Part of a small language model's weights.
Size: 14 layers, MLP 320 SwiGLU, vocabulary 1175, 3.63M parameters.
Training: a variant of Muon for these matrices, 96M tokens, 6427 steps.
Each number is 50 + 15 x the weight over its row's rms, rounded and kept within 0 to 99. Layers, rows and columns count from 0. The size before them is the row's rms in percent of the matrix's.

# layer 6 attention query, 128x160, rms 0.174, rows 0-63, columns 96-127
098:58 37 21 30 70 29 44 63 70 51 59 39 27 80 53 41 50 23 21 42 53 44 51 32 50 33 65 51 56 31 29 61
101:36 61 62 25 63 49 55 51 08 27 23 63 77 48 17 46 43 60 55 60 71 53 80 59 79 55 53 36 43 53 61 86
098:47 65 41 15 45 37 72 23 50 42 55 55 45 30 68 44 53 21 66 45 63 51 44 68 54 53 37 34 92 34 47 53
091:53 45 28 92 69 65 33 58 24 30 91 60 45 50 39 64 39 61 49 42 44 30 57 40 59 73 60 56 51 29 60 32
102:10 37 61 32 62 14 36 38 43 56 31 43 57 64 35 26 63 74 60 65 57 84 49 35 60 53 29 74 57 52 59 60
092:57 60 54 45 69 29 46 46 47 35 57 38 37 52 64 49 46 67 28 76 49 50 47 52 68 63 54 42 69 42 05 45
118:73 47 48 66 13 34 54 73 55 39 42 62 47 15 31 54 60 47 58 51 51 26 40 53 37 37 55 40 58 41 13 67
097:40 47 44 50 75 42 31 45 53 42 45 62 40 57 42 35 42 53 59 39 44 28 77 65 70 65 50 41 24 36 67 80
092:55 66 49 68 50 33 59 45 60 24 57 62 51 64 44 39 62 63 44 84 39 62 60 66 38 33 42 65 44 52 53 10
094:52 28 71 42 48 66 45 53 39 21 69 36 37 42 56 53 30 54 60 62 48 65 47 66 65 84 63 50 61 47 21 48
092:52 38 14 55 39 53 56 48 82 65 62 64 67 28 65 45 62 39 46 42 39 31 61 57 52 42 28 33 47 31 69 52
091:63 35 45 62 45 48 38 55 44 28 53 74 44 50 58 60 41 22 39 50 39 30 40 70 76 58 45 45 56 79 67 49
092:73 66 39 25 30 32 52 60 45 77 66 53 60 45 68 75 41 25 39 51 48 64 38 19 68 60 32 20 63 43 60 56
104:62 48 66 37 32 65 51 36 48 43 49 45 43 77 35 58 56 33 44 52 50 30 67 66 68 35 64 55 66 50 53 56
099:65 55 55 45 31 40 59 61 63 62 68 49 84 67 31 53 50 52 41 61 45 45 59 52 40 40 76 62 47 46 52 74
092:60 56 69 47 50 39 30 27 58 69 62 53 55 79 68 29 34 00 34 34 67 51 50 64 58 64 32 52 27 40 53 47
102:55 64 67 56 62 36 48 57 59 73 41 48 47 00 46 53 32 43 71 64 64 51 56 45 53 55 72 19 68 24 76 72
106:51 63 70 62 45 47 30 37 31 47 42 68 46 19 47 59 53 76 56 50 82 40 39 38 66 31 73 45 43 76 75 82
097:64 41 71 75 34 62 29 55 58 50 77 33 62 61 41 77 40 49 67 43 80 66 40 71 50 75 49 60 72 65 56 48
104:34 40 62 39 47 50 62 46 18 77 37 37 70 71 51 32 22 58 46 43 55 65 37 55 62 39 65 69 29 57 58 58
094:54 42 30 64 62 59 52 56 54 51 37 33 48 40 64 64 26 41 64 47 58 59 72 51 30 59 53 35 38 61 58 43
100:40 65 39 71 63 60 42 65 47 38 53 56 26 45 42 39 38 59 57 52 61 41 66 43 40 67 48 46 35 40 31 76
099:41 26 44 38 44 45 27 75 52 32 55 22 47 28 26 32 60 51 53 46 48 66 47 40 58 61 56 45 50 55 48 72
105:60 54 55 38 48 65 64 28 88 66 62 65 78 57 64 51 22 53 62 67 52 51 33 37 51 28 50 66 54 34 40 52
104:80 47 75 82 63 72 54 39 48 59 59 18 33 47 23 62 24 43 54 30 29 55 32 65 75 73 50 37 77 57 26 69
093:52 47 69 47 41 41 43 43 29 70 74 57 67 42 67 25 54 43 63 69 09 23 58 47 48 52 48 47 63 37 40 49
102:52 55 50 56 52 51 47 60 34 56 58 59 32 75 61 66 58 47 39 62 43 33 41 20 08 54 67 50 58 52 36 50
095:64 74 33 67 37 58 29 80 51 41 52 49 69 52 63 48 48 59 70 65 39 78 32 61 32 65 62 43 32 68 75 57
101:71 72 25 41 52 57 41 55 56 38 47 13 43 27 77 55 65 36 73 53 38 33 58 59 42 42 43 29 54 46 80 28
098:37 42 45 61 69 26 49 56 69 66 32 30 70 53 63 34 55 52 55 52 44 38 49 46 43 67 73 45 79 57 67 69
098:27 52 68 30 34 53 48 60 52 59 64 43 53 75 36 93 45 77 40 52 49 72 51 73 57 78 53 42 49 30 58 26
104:62 33 19 40 68 33 12 68 45 44 26 36 75 21 45 46 16 30 26 81 43 83 15 69 72 57 63 54 20 41 48 43
103:73 61 40 41 49 87 64 55 46 62 39 50 50 59 48 58 55 74 37 76 48 51 45 38 55 29 43 34 38 51 62 76
092:54 59 38 54 33 51 23 64 67 46 55 67 49 99 41 26 44 58 47 71 57 61 42 62 78 31 72 19 70 57 42 50
099:64 53 43 41 34 27 83 43 43 23 10 44 60 42 47 69 18 54 53 24 39 48 45 54 48 67 40 69 61 51 59 62
110:26 37 78 51 41 56 56 53 48 48 40 43 39 54 40 30 53 41 36 44 15 70 44 40 47 34 49 74 09 34 48 38
100:72 43 53 51 54 44 78 44 48 60 61 57 48 52 39 46 51 47 62 58 44 29 84 60 41 44 47 50 48 49 47 44
110:52 27 17 48 32 64 39 66 58 47 50 53 43 45 31 48 75 54 41 61 75 62 59 37 28 40 71 52 54 67 64 54
105:60 52 37 37 53 47 39 19 46 61 59 47 52 48 22 41 68 51 67 83 23 64 41 51 17 54 63 42 24 81 63 39
102:56 50 48 26 43 34 59 70 45 42 64 38 34 29 52 63 49 59 50 64 61 30 45 43 63 42 26 39 77 34 19 54
107:52 51 40 45 52 70 25 59 46 42 59 39 45 40 44 65 46 33 39 76 52 66 45 72 39 49 36 23 38 46 31 44
100:37 41 45 72 77 50 52 57 52 77 24 27 48 45 59 60 24 56 48 72 55 66 52 52 24 41 48 56 61 51 65 47
104:56 57 62 51 66 43 29 49 28 73 19 54 38 68 58 60 82 51 68 48 42 47 44 51 56 51 79 70 60 53 22 69
115:69 63 43 21 42 65 36 57 77 44 22 45 32 73 49 63 22 43 37 46 61 42 73 44 34 53 48 33 82 52 69 29
096:79 42 61 65 41 27 56 26 51 19 61 82 56 29 43 38 40 46 28 42 66 40 43 50 40 70 56 23 56 56 51 37
093:59 65 73 68 52 40 48 81 80 31 44 39 52 23 48 58 53 38 42 50 68 40 70 38 50 75 53 27 19 52 64 55
104:38 59 46 42 48 38 52 45 44 50 47 30 45 27 51 52 59 58 40 86 58 65 73 48 33 38 25 69 63 33 50 55
100:60 71 56 20 46 83 25 74 58 85 50 53 45 41 73 73 63 57 41 68 52 32 28 22 55 35 33 51 46 64 56 81
105:44 82 82 46 20 59 45 28 59 45 58 60 57 28 46 42 56 39 63 46 50 79 31 43 53 42 53 60 53 60 39 46
103:34 40 30 58 28 46 40 45 63 65 51 59 70 44 49 38 61 44 53 89 17 49 60 29 54 65 40 40 63 12 73 48
099:35 61 35 62 39 34 79 53 58 50 43 50 57 50 77 58 42 72 61 60 60 54 58 66 69 56 71 35 66 50 90 56
104:38 41 34 33 09 61 43 61 32 42 56 39 97 37 61 53 55 44 63 58 53 57 35 27 36 55 26 22 60 59 41 57
104:54 45 30 47 53 41 20 60 73 52 40 25 63 52 73 60 35 51 57 56 40 51 91 56 62 37 53 60 45 21 10 73
097:36 58 33 73 51 44 39 41 46 51 40 36 45 55 50 48 42 44 48 40 60 58 62 55 45 56 46 49 41 60 62 60
104:82 31 54 50 46 54 59 78 29 58 78 48 54 61 76 53 19 56 37 50 51 41 75 50 64 60 37 56 24 88 62 52
099:58 54 46 79 27 74 34 48 21 17 35 53 54 60 24 71 47 55 49 73 60 24 56 62 59 55 40 74 32 35 57 55
097:63 49 54 64 39 55 62 80 33 76 43 62 45 51 45 65 42 53 49 49 55 46 34 42 63 47 30 17 65 31 31 22
106:50 81 58 43 35 51 48 84 14 52 40 50 51 21 64 60 61 67 31 30 71 49 46 56 66 51 53 49 64 75 41 43
098:70 27 20 20 69 49 42 33 54 34 21 59 74 65 48 42 82 54 25 32 44 54 53 70 47 40 23 56 64 37 76 40
105:44 24 57 56 50 59 51 39 43 59 55 58 24 78 65 72 59 43 32 61 48 31 44 48 66 54 15 41 54 34 40 56
099:53 63 74 76 49 64 54 25 67 43 60 15 39 55 32 64 26 43 44 71 53 39 91 44 52 49 32 27 41 74 39 32
104:75 79 63 39 37 27 54 30 87 60 30 36 64 52 41 67 15 51 45 73 49 49 47 23 47 27 80 58 49 51 53 75
100:62 45 27 55 57 53 62 19 47 21 58 50 99 50 51 25 47 66 65 61 49 46 62 56 55 66 43 36 56 57 39 54
104:67 57 37 52 56 27 50 45 55 35 47 42 82 71 47 51 47 77 59 65 51 59 27 24 38 55 61 38 47 61 66 68
# layer 6 attention key, 128x160, rms 0.168, rows 0-63, columns 96-127
105:49 53 26 80 49 88 46 63 51 40 53 46 22 36 37 79 29 57 83 63 53 75 46 35 47 67 59 55 71 50 51 59
094:46 49 45 57 52 47 60 45 43 43 38 53 67 32 44 42 47 64 47 72 41 53 40 63 34 46 53 52 56 72 46 37
105:62 31 01 45 32 39 47 40 51 27 50 58 60 29 32 59 64 21 50 33 24 73 69 61 25 43 61 45 47 35 48 56
100:39 48 91 43 71 36 51 50 55 34 52 51 71 72 49 52 55 40 56 52 37 37 46 63 59 63 47 64 43 62 59 32
103:33 85 58 45 63 45 55 53 36 62 47 57 66 65 51 30 51 74 59 75 59 66 37 41 34 69 48 48 70 20 20 36
103:49 72 65 24 54 46 22 46 57 42 49 38 55 73 66 31 17 70 48 54 60 61 61 56 61 64 38 55 68 54 38 50
108:59 40 79 31 49 51 53 30 75 47 19 95 32 71 55 48 59 39 30 06 28 50 67 54 32 70 64 47 48 59 52 72
104:45 51 46 24 36 45 49 34 58 46 44 58 86 36 27 40 63 54 47 80 70 30 28 49 27 45 47 77 58 68 45 20
094:38 52 71 55 59 33 31 37 20 77 57 44 42 52 45 66 31 39 39 67 51 33 75 63 66 32 52 58 40 59 68 33
097:50 43 91 43 71 49 61 37 57 95 57 24 58 67 78 41 27 51 39 32 75 46 39 50 34 25 53 69 26 34 24 33
088:52 55 62 45 29 75 23 60 42 58 36 58 68 67 80 53 45 28 47 56 47 33 50 60 25 30 71 43 45 26 37 69
106:59 17 37 76 42 49 45 57 58 16 36 69 38 26 22 62 54 24 48 55 47 37 41 52 34 29 64 44 59 61 50 74
102:60 26 65 39 68 43 29 61 53 46 27 52 51 55 41 41 38 52 59 63 30 55 61 50 48 59 44 43 75 33 41 33
101:40 52 50 56 24 47 37 69 09 35 30 49 52 51 55 51 31 75 41 25 50 73 38 74 78 14 60 49 56 26 54 87
102:58 38 36 59 71 43 45 69 50 38 38 33 57 39 58 57 58 36 46 52 50 28 39 26 67 41 42 58 50 49 33 69
108:62 42 62 36 38 70 51 74 29 26 59 27 63 91 50 27 68 73 64 59 64 54 47 48 58 16 58 54 57 54 42 35
095:67 59 57 54 45 38 36 51 67 53 29 45 50 40 47 40 51 34 49 56 62 51 58 58 58 41 53 30 40 78 68 50
105:26 59 53 60 62 42 26 16 54 62 47 44 64 38 68 57 53 51 33 50 38 30 50 51 68 54 64 49 52 67 43 94
101:58 85 28 66 50 55 71 64 52 67 48 42 34 54 49 68 50 57 79 58 43 53 27 64 43 78 59 51 43 72 19 71
090:84 51 14 48 48 41 74 55 46 71 52 77 75 37 46 53 74 61 41 48 48 48 49 60 67 48 47 61 77 39 38 38
094:40 46 40 63 52 54 59 70 68 43 63 51 38 72 76 38 27 59 41 44 51 50 62 53 57 65 51 40 76 37 62 58
104:37 44 63 45 65 41 59 61 53 52 73 36 40 73 67 22 52 13 63 50 63 13 50 65 78 68 55 49 46 57 53 37
092:18 47 49 52 60 46 63 73 52 62 38 46 17 46 34 45 44 63 39 46 71 67 28 81 35 63 63 36 69 30 52 37
096:41 60 45 35 45 58 33 43 64 38 60 44 35 47 72 54 37 45 54 54 43 61 42 66 64 38 73 43 29 39 40 47
109:62 42 79 38 60 73 42 48 56 50 55 50 23 90 56 40 31 81 55 25 56 35 39 61 65 55 69 76 54 39 57 66
091:29 39 76 41 48 30 52 35 33 56 46 55 73 49 58 29 34 50 44 75 80 64 61 55 44 68 71 22 56 47 50 37
095:22 54 59 35 55 51 54 67 40 46 56 56 49 51 38 50 32 69 27 57 68 46 58 18 36 70 45 49 74 45 27 67
092:70 78 42 66 54 53 69 50 58 70 38 84 62 51 62 82 41 36 37 49 29 35 65 49 45 61 52 61 89 67 57 39
098:48 67 33 56 78 48 35 54 53 24 24 36 33 31 42 72 19 48 60 36 55 46 47 64 59 42 48 48 45 49 19 23
103:42 52 60 36 47 42 34 67 63 41 56 45 56 62 53 45 37 52 32 37 85 57 48 60 40 39 33 60 38 48 52 30
102:73 50 50 53 54 31 61 54 51 48 30 05 60 60 32 74 28 74 39 62 27 38 80 67 53 52 56 36 61 67 37 72
108:63 52 15 68 68 34 71 49 84 39 55 51 49 30 39 34 60 63 36 64 70 57 34 48 21 54 54 65 48 72 46 54
100:60 66 35 59 75 51 39 39 33 43 53 08 59 60 46 53 72 57 53 54 54 58 39 42 42 57 46 41 41 63 42 54
097:51 37 42 62 60 40 35 31 30 54 45 50 64 50 29 56 63 45 69 45 31 53 51 52 62 49 53 23 32 44 70 61
096:72 50 59 47 43 69 67 38 63 69 58 50 35 32 65 49 34 28 61 45 38 49 58 53 41 33 36 32 66 43 36 55
107:73 58 50 43 55 45 52 63 54 32 42 50 67 37 53 52 51 31 36 39 33 43 46 34 56 45 48 48 45 54 80 54
103:96 58 42 48 42 71 43 53 54 64 50 51 32 64 45 28 51 52 60 31 51 58 41 49 38 33 55 38 51 56 33 54
112:30 63 33 64 44 15 52 26 76 64 53 66 42 63 34 13 49 68 46 45 65 57 36 45 42 77 33 60 61 43 53 86
096:27 71 40 52 57 49 42 30 42 48 58 59 33 30 41 42 66 55 62 45 20 58 46 53 31 57 43 47 80 46 60 63
094:46 34 42 75 55 50 78 50 34 81 47 37 54 48 31 62 62 42 54 52 33 82 30 67 51 50 40 22 39 55 21 28
107:68 46 64 81 46 73 54 44 57 66 57 59 52 63 17 70 64 35 57 60 39 65 37 41 32 60 72 41 57 51 60 82
101:67 59 54 93 72 29 41 59 48 52 35 61 42 32 60 17 53 49 35 42 44 68 51 35 33 47 30 51 77 66 60 54
100:44 75 58 49 57 76 37 35 70 53 72 60 51 49 35 39 60 47 40 61 47 58 43 70 47 55 56 63 80 30 59 38
111:55 71 47 33 41 53 56 90 56 61 77 47 58 51 50 68 51 57 81 58 55 65 27 47 60 50 53 44 15 38 61 48
096:56 48 23 67 18 68 54 56 38 44 16 55 65 53 38 32 63 61 51 69 66 65 58 55 19 54 66 64 59 79 67 71
089:31 52 69 49 62 26 25 54 35 38 53 54 34 40 47 68 66 59 39 39 69 63 55 44 48 45 47 73 54 57 06 56
102:55 71 61 35 47 44 28 11 60 68 56 37 41 46 87 42 71 37 39 65 46 52 42 47 50 22 20 74 66 56 68 60
092:41 69 57 46 51 52 43 50 39 48 72 36 47 44 49 50 48 21 61 66 36 57 17 18 70 38 52 33 34 31 58 57
107:52 38 65 51 48 29 63 60 56 32 49 50 54 61 34 55 66 78 67 33 64 46 57 59 52 35 92 72 50 28 56 58
095:49 41 39 58 34 31 22 71 33 29 22 32 50 37 40 44 39 26 48 22 65 21 69 37 40 63 60 30 96 41 22 35
104:45 29 33 43 56 27 58 58 53 60 35 43 61 48 56 33 25 31 87 51 37 46 48 58 56 52 07 31 16 53 39 40
104:54 23 49 67 60 28 42 57 50 45 49 35 63 83 21 51 36 30 57 49 50 60 49 49 81 41 48 64 46 39 43 41
102:48 62 58 39 47 80 22 53 84 67 19 69 68 21 40 60 50 50 71 42 47 78 42 78 84 48 54 43 35 25 37 58
096:51 42 52 24 69 61 43 38 02 24 68 73 29 55 28 53 47 26 63 26 44 28 76 79 53 53 27 50 78 65 62 32
104:36 39 34 52 83 57 52 93 30 68 54 42 49 35 71 59 70 42 53 80 52 41 48 51 46 36 17 64 64 60 58 34
101:62 64 79 60 47 48 26 43 52 36 68 61 67 58 40 44 50 63 36 51 61 45 57 65 51 43 45 24 71 71 38 75
098:53 28 47 67 41 28 41 36 38 51 41 39 70 39 58 46 48 34 61 75 30 54 47 48 78 21 53 41 65 50 28 54
100:49 57 38 43 43 32 29 21 55 18 46 37 72 44 75 51 46 48 62 70 56 40 38 63 56 52 63 54 63 50 36 39
095:58 37 33 38 46 45 49 33 53 35 47 44 35 46 66 40 53 46 54 33 28 67 33 57 51 72 33 44 46 31 58 53
100:77 52 53 88 68 69 13 84 34 51 46 43 49 46 22 30 50 13 40 54 61 57 35 52 54 58 43 61 74 50 49 29
095:32 45 45 70 34 32 34 26 18 50 48 43 47 57 48 53 46 65 67 77 59 44 39 58 65 31 38 48 55 48 47 52
095:41 19 59 54 19 51 66 42 39 69 58 72 38 49 50 89 31 59 57 61 75 41 76 49 69 29 43 39 51 59 20 61
098:38 61 28 43 53 71 42 37 40 44 56 42 84 49 76 55 54 53 74 37 60 42 56 64 43 67 71 72 69 37 55 34
097:57 51 30 26 39 50 47 56 43 64 26 61 55 62 40 36 54 78 21 52 42 47 45 56 45 61 24 32 36 34 49 55
# layer 6 attention value, 128x160, rms 0.182, rows 0-42, columns 96-127
105:46 42 72 51 52 37 84 58 51 35 71 45 53 40 18 47 87 36 51 47 55 67 72 69 52 56 68 59 43 55 72 77
104:46 26 36 26 31 73 49 64 75 60 45 33 27 66 28 78 57 65 57 65 49 39 82 54 38 63 32 46 45 56 61 53
094:67 34 59 35 65 64 34 39 48 44 44 37 28 58 67 72 28 57 23 56 53 42 56 79 51 47 75 58 61 57 48 41
109:45 63 49 52 92 59 43 54 70 49 62 51 49 31 57 49 37 49 47 53 44 46 59 47 36 53 83 22 63 44 65 44
101:46 48 31 67 14 53 68 13 52 51 54 53 46 45 53 45 44 53 53 72 30 47 24 65 47 35 61 48 51 54 58 67
096:70 55 32 42 49 67 39 54 51 40 27 46 43 35 69 56 54 41 33 52 19 57 45 21 43 47 58 73 89 69 44 48
096:44 34 48 32 63 29 55 48 37 42 21 56 28 40 42 27 38 60 50 46 70 49 74 54 21 29 57 52 30 33 71 69
099:44 67 62 53 49 65 63 50 73 52 48 55 48 59 60 75 65 37 45 32 39 56 50 53 61 88 20 74 58 57 56 55
098:60 21 66 43 39 34 46 69 44 70 47 62 58 28 39 68 53 45 36 51 50 54 24 53 62 41 41 46 30 49 63 73
104:27 35 45 63 26 60 27 54 29 53 26 36 64 55 48 23 49 63 49 42 53 65 41 18 48 49 61 25 71 54 58 75
094:62 38 55 48 41 81 54 39 61 34 66 71 64 46 52 56 56 39 54 24 61 41 70 16 55 57 63 67 70 60 36 54
104:64 72 37 54 34 39 54 60 72 23 28 47 56 31 45 47 71 67 41 56 41 56 48 38 70 30 33 35 42 28 43 69
105:53 54 43 30 66 32 45 52 56 67 62 55 62 32 38 43 67 45 42 46 23 16 28 76 56 42 33 72 43 52 53 49
109:40 69 26 26 33 30 70 54 51 58 53 45 58 46 49 82 52 41 53 61 56 18 64 51 58 52 54 25 55 45 46 46
101:67 40 71 45 47 49 63 57 47 21 55 67 27 38 27 41 50 40 38 42 52 56 43 48 53 56 39 60 50 42 71 52
101:71 75 65 40 50 62 73 38 51 12 42 53 41 60 48 59 34 75 49 55 48 48 21 20 58 40 44 65 74 26 57 51
103:33 68 80 43 40 75 53 37 72 40 44 58 69 29 52 78 41 68 61 52 56 40 59 49 50 52 47 66 73 74 45 67
111:34 57 66 40 24 52 48 70 44 51 44 66 40 47 48 59 52 68 32 35 43 62 57 43 47 42 63 49 52 58 38 80
093:45 30 68 40 37 24 48 53 41 59 62 69 50 61 03 51 64 47 69 69 45 51 78 55 48 31 40 62 59 43 43 47
093:69 47 37 62 55 45 62 36 76 46 37 55 60 35 39 80 31 69 34 30 51 12 47 45 44 40 52 36 66 53 39 55
101:47 72 62 63 54 33 44 29 43 60 73 46 54 31 79 26 41 43 42 50 47 40 35 29 54 37 59 47 47 55 47 63
103:47 35 55 65 23 41 58 46 53 41 36 73 42 38 25 33 41 60 31 63 36 30 51 14 39 53 32 61 68 32 57 47
100:35 34 58 41 59 34 48 36 56 64 42 48 69 61 36 66 66 38 53 35 78 71 69 55 20 03 62 34 70 64 66 24
102:42 68 08 42 45 33 31 77 63 47 28 36 61 52 43 29 43 35 53 47 51 62 52 22 55 25 27 45 15 52 52 53
099:44 43 42 44 18 91 58 55 44 57 67 59 64 82 26 48 63 60 49 29 51 49 44 50 52 62 48 59 67 46 24 59
098:42 29 46 41 43 40 67 30 36 51 61 41 50 81 66 32 34 79 64 31 25 16 46 51 54 47 75 65 27 55 61 43
097:54 54 55 67 60 31 53 72 36 47 44 64 76 54 61 48 33 59 47 17 60 20 29 50 52 22 47 83 45 49 99 43
104:29 51 34 54 56 53 48 56 38 47 62 29 34 66 10 56 16 39 59 26 69 68 69 63 48 57 49 46 50 49 42 58
098:53 48 30 37 56 52 40 59 61 19 45 23 38 62 26 61 84 39 53 51 50 48 76 42 41 50 37 67 63 71 34 44
102:50 61 36 63 43 63 68 45 59 32 29 63 48 37 62 56 53 62 46 52 50 78 49 59 41 43 36 29 77 44 43 42
104:70 54 49 37 81 65 57 65 40 58 50 33 35 39 39 64 73 43 53 51 46 19 68 52 37 43 49 60 49 39 62 77
106:61 52 51 64 46 50 34 61 53 61 42 46 33 30 80 29 75 29 40 44 68 46 17 58 76 25 54 54 42 61 31 51
099:45 55 58 57 54 70 52 14 79 35 36 30 29 26 36 52 29 35 57 49 24 53 45 65 33 51 55 57 64 56 56 50
102:34 59 25 76 71 51 44 62 60 45 46 51 71 61 22 65 74 52 64 03 38 47 22 79 36 69 62 78 64 68 71 48
100:48 65 51 45 39 52 40 66 52 36 43 61 71 59 25 57 57 61 44 49 12 36 38 49 44 37 55 52 73 57 55 29
109:58 55 34 49 44 50 63 55 48 55 68 71 33 55 77 67 63 51 59 26 33 77 70 31 53 54 64 44 31 41 40 59
101:35 64 51 50 49 57 29 72 47 54 62 22 46 37 57 53 60 33 26 57 33 65 55 53 33 64 50 59 64 63 68 72
106:44 50 76 62 73 60 56 49 66 74 63 41 55 61 85 48 42 57 58 59 54 53 29 51 42 51 45 48 81 36 45 78
098:41 41 44 79 35 67 46 40 63 47 61 24 38 24 70 47 22 49 35 47 35 42 66 54 64 39 41 32 25 34 36 42
102:10 48 70 73 37 49 50 56 41 47 69 73 35 59 29 59 89 86 58 54 40 46 37 46 30 21 52 76 47 51 51 65
106:51 40 22 62 34 46 64 70 51 45 49 44 58 62 66 55 52 52 45 54 22 74 62 56 49 38 64 52 76 57 80 60
099:48 67 46 68 50 47 50 45 68 72 59 47 21 53 37 24 30 47 58 71 72 09 32 26 49 41 64 54 28 32 45 47
099:48 61 63 56 68 60 56 46 37 47 43 39 75 34 29 20 49 41 38 19 63 74 88 73 64 49 59 60 43 45 32 25
# layer 6 attention output (transposed), 128x160, rms 0.191, rows 0-42, columns 96-127
100:52 61 39 93 59 42 44 58 56 71 84 47 75 51 52 49 76 73 45 58 56 84 14 38 63 61 42 58 57 42 28 51
103:81 48 55 35 36 77 82 37 70 46 66 18 52 31 44 52 73 49 41 74 52 21 61 61 24 95 47 47 76 48 41 60
095:47 46 55 47 40 68 49 46 57 51 53 45 38 77 48 78 62 50 37 23 63 57 52 78 47 32 30 59 41 49 64 59
109:69 54 43 53 40 53 44 68 37 62 70 49 50 56 42 52 28 61 18 60 57 45 33 58 43 62 57 67 57 38 53 30
101:81 35 28 67 35 47 59 59 45 55 52 50 41 32 52 92 58 60 51 65 73 27 59 54 61 64 57 51 70 47 42 76
098:33 53 38 27 42 63 42 27 48 56 45 51 46 48 53 47 34 43 42 52 55 38 49 38 75 55 56 45 51 55 51 43
099:49 50 23 76 37 57 25 27 44 45 28 56 47 73 51 73 52 44 66 48 46 44 45 54 41 27 49 41 12 59 62 54
103:34 78 34 58 47 72 51 41 57 83 14 52 62 67 37 57 54 72 55 49 56 56 50 21 58 66 46 46 36 53 66 53
104:30 40 53 49 32 24 43 62 52 70 49 50 21 37 46 38 48 33 39 59 69 48 48 51 48 43 34 55 42 37 57 59
106:57 56 51 90 29 73 27 62 41 51 33 41 39 38 33 40 53 40 76 54 44 58 43 29 49 45 52 48 48 41 61 63
094:43 57 49 36 38 56 68 61 54 63 60 57 28 06 52 42 50 59 62 43 14 53 52 33 54 60 78 34 49 69 34 45
105:48 24 63 18 43 10 65 48 67 60 57 55 52 63 45 64 41 33 41 22 14 42 52 49 37 55 44 44 54 42 71 55
107:66 58 55 35 41 82 70 66 57 51 41 50 47 14 51 54 47 59 38 58 32 40 17 76 56 93 30 74 42 63 40 18
112:45 42 65 40 21 45 51 64 49 48 53 52 68 59 40 70 31 67 56 65 49 57 51 80 59 49 76 57 78 52 53 67
097:58 47 51 76 49 53 65 52 70 63 37 86 35 54 18 34 27 59 60 48 63 39 33 56 38 35 67 66 52 44 47 38
097:52 54 39 77 54 59 81 36 45 23 62 67 28 45 66 45 72 63 59 75 27 60 59 80 74 55 47 61 42 56 74 46
102:30 60 55 44 48 32 72 81 77 62 47 72 33 27 48 49 62 73 32 54 25 43 50 20 42 52 79 68 72 51 47 35
106:26 42 56 35 26 67 26 76 58 47 56 11 27 46 39 73 54 38 31 57 47 79 63 61 55 59 67 52 57 42 44 77
090:28 36 54 55 35 24 28 48 57 77 62 50 55 51 44 59 63 51 56 36 43 33 59 55 28 60 78 70 42 14 28 40
091:66 77 39 45 56 52 80 52 41 49 30 44 58 44 33 65 37 63 41 69 43 71 31 80 57 21 33 13 52 46 59 46
106:28 16 88 43 47 59 33 46 43 64 61 39 47 53 63 62 40 58 36 67 42 34 25 48 42 25 63 73 47 16 47 60
101:74 54 56 51 55 44 54 56 86 63 53 47 38 54 51 43 32 57 59 63 37 39 52 49 78 37 53 53 73 27 23 84
095:40 59 48 40 51 50 74 59 70 44 49 40 50 29 52 39 39 52 32 57 68 40 61 64 61 22 34 36 61 52 59 47
097:53 45 29 64 34 43 37 53 67 45 54 28 35 66 71 30 28 65 53 58 31 60 55 45 45 44 37 30 33 30 77 63
098:57 56 46 50 55 31 48 70 76 34 58 53 51 12 40 29 78 39 58 40 43 17 45 60 45 67 42 70 89 33 48 47
098:32 65 43 75 39 61 33 76 37 42 69 58 40 59 50 77 42 61 21 52 56 24 39 56 41 47 47 59 55 34 54 46
099:75 54 70 58 44 36 38 45 62 56 21 76 60 82 89 45 40 52 52 26 29 29 52 45 71 20 54 75 29 39 48 24
109:64 38 39 59 03 61 52 53 51 43 47 43 37 39 49 46 18 51 63 58 79 46 44 43 33 51 72 54 60 39 73 22
101:46 79 62 59 44 35 71 37 67 57 49 67 38 24 51 89 62 26 42 67 34 54 45 25 61 58 42 85 51 50 37 64
102:72 53 33 78 49 58 51 70 69 57 62 45 78 53 80 72 47 40 47 39 46 49 47 14 44 43 69 51 52 61 72 53
108:57 61 43 51 62 42 48 58 51 32 36 43 54 58 57 86 71 30 37 67 74 26 37 56 50 51 87 54 53 50 71 45
107:49 35 84 43 30 53 64 51 25 40 68 38 37 51 75 40 65 40 74 31 60 50 47 49 62 25 46 45 38 52 57 64
104:60 38 50 36 40 53 44 49 49 59 64 53 44 19 29 73 56 58 33 48 59 75 56 58 41 61 55 62 49 29 81 66
100:29 50 34 23 69 45 52 49 67 31 51 64 70 55 29 69 66 26 57 35 42 39 46 62 40 55 50 49 61 21 57 39
105:48 72 32 37 43 38 38 59 55 34 61 58 32 64 45 41 80 70 65 63 50 50 58 70 63 73 42 56 52 46 51 47
106:50 51 28 25 56 38 54 85 67 52 77 64 62 25 38 65 74 56 44 29 44 72 73 38 61 68 49 55 68 40 58 58
100:63 58 22 66 58 66 42 32 27 48 43 52 20 50 27 51 47 57 41 33 59 67 32 43 66 83 71 54 67 58 52 40
100:59 69 72 53 84 66 35 53 80 46 68 44 45 45 79 72 55 66 77 41 50 44 34 40 14 34 34 39 35 54 84 64
100:45 63 42 45 42 54 37 29 38 51 82 38 64 60 40 38 59 65 41 48 71 84 38 58 65 76 33 44 40 74 63 60
099:49 56 66 35 29 15 40 43 28 59 63 62 51 63 30 39 20 40 55 63 51 35 72 60 34 66 51 26 45 72 62 68
106:57 37 39 47 66 70 92 71 57 39 51 41 65 57 32 53 80 39 56 73 62 74 44 50 40 44 76 37 44 29 53 60
104:51 29 61 70 38 66 43 36 29 30 39 37 44 51 64 40 33 14 31 30 24 54 55 56 44 64 67 69 47 41 49 70
094:67 42 59 63 49 48 76 64 76 45 28 53 50 50 58 52 56 57 18 51 47 62 51 46 62 49 70 74 41 56 16 52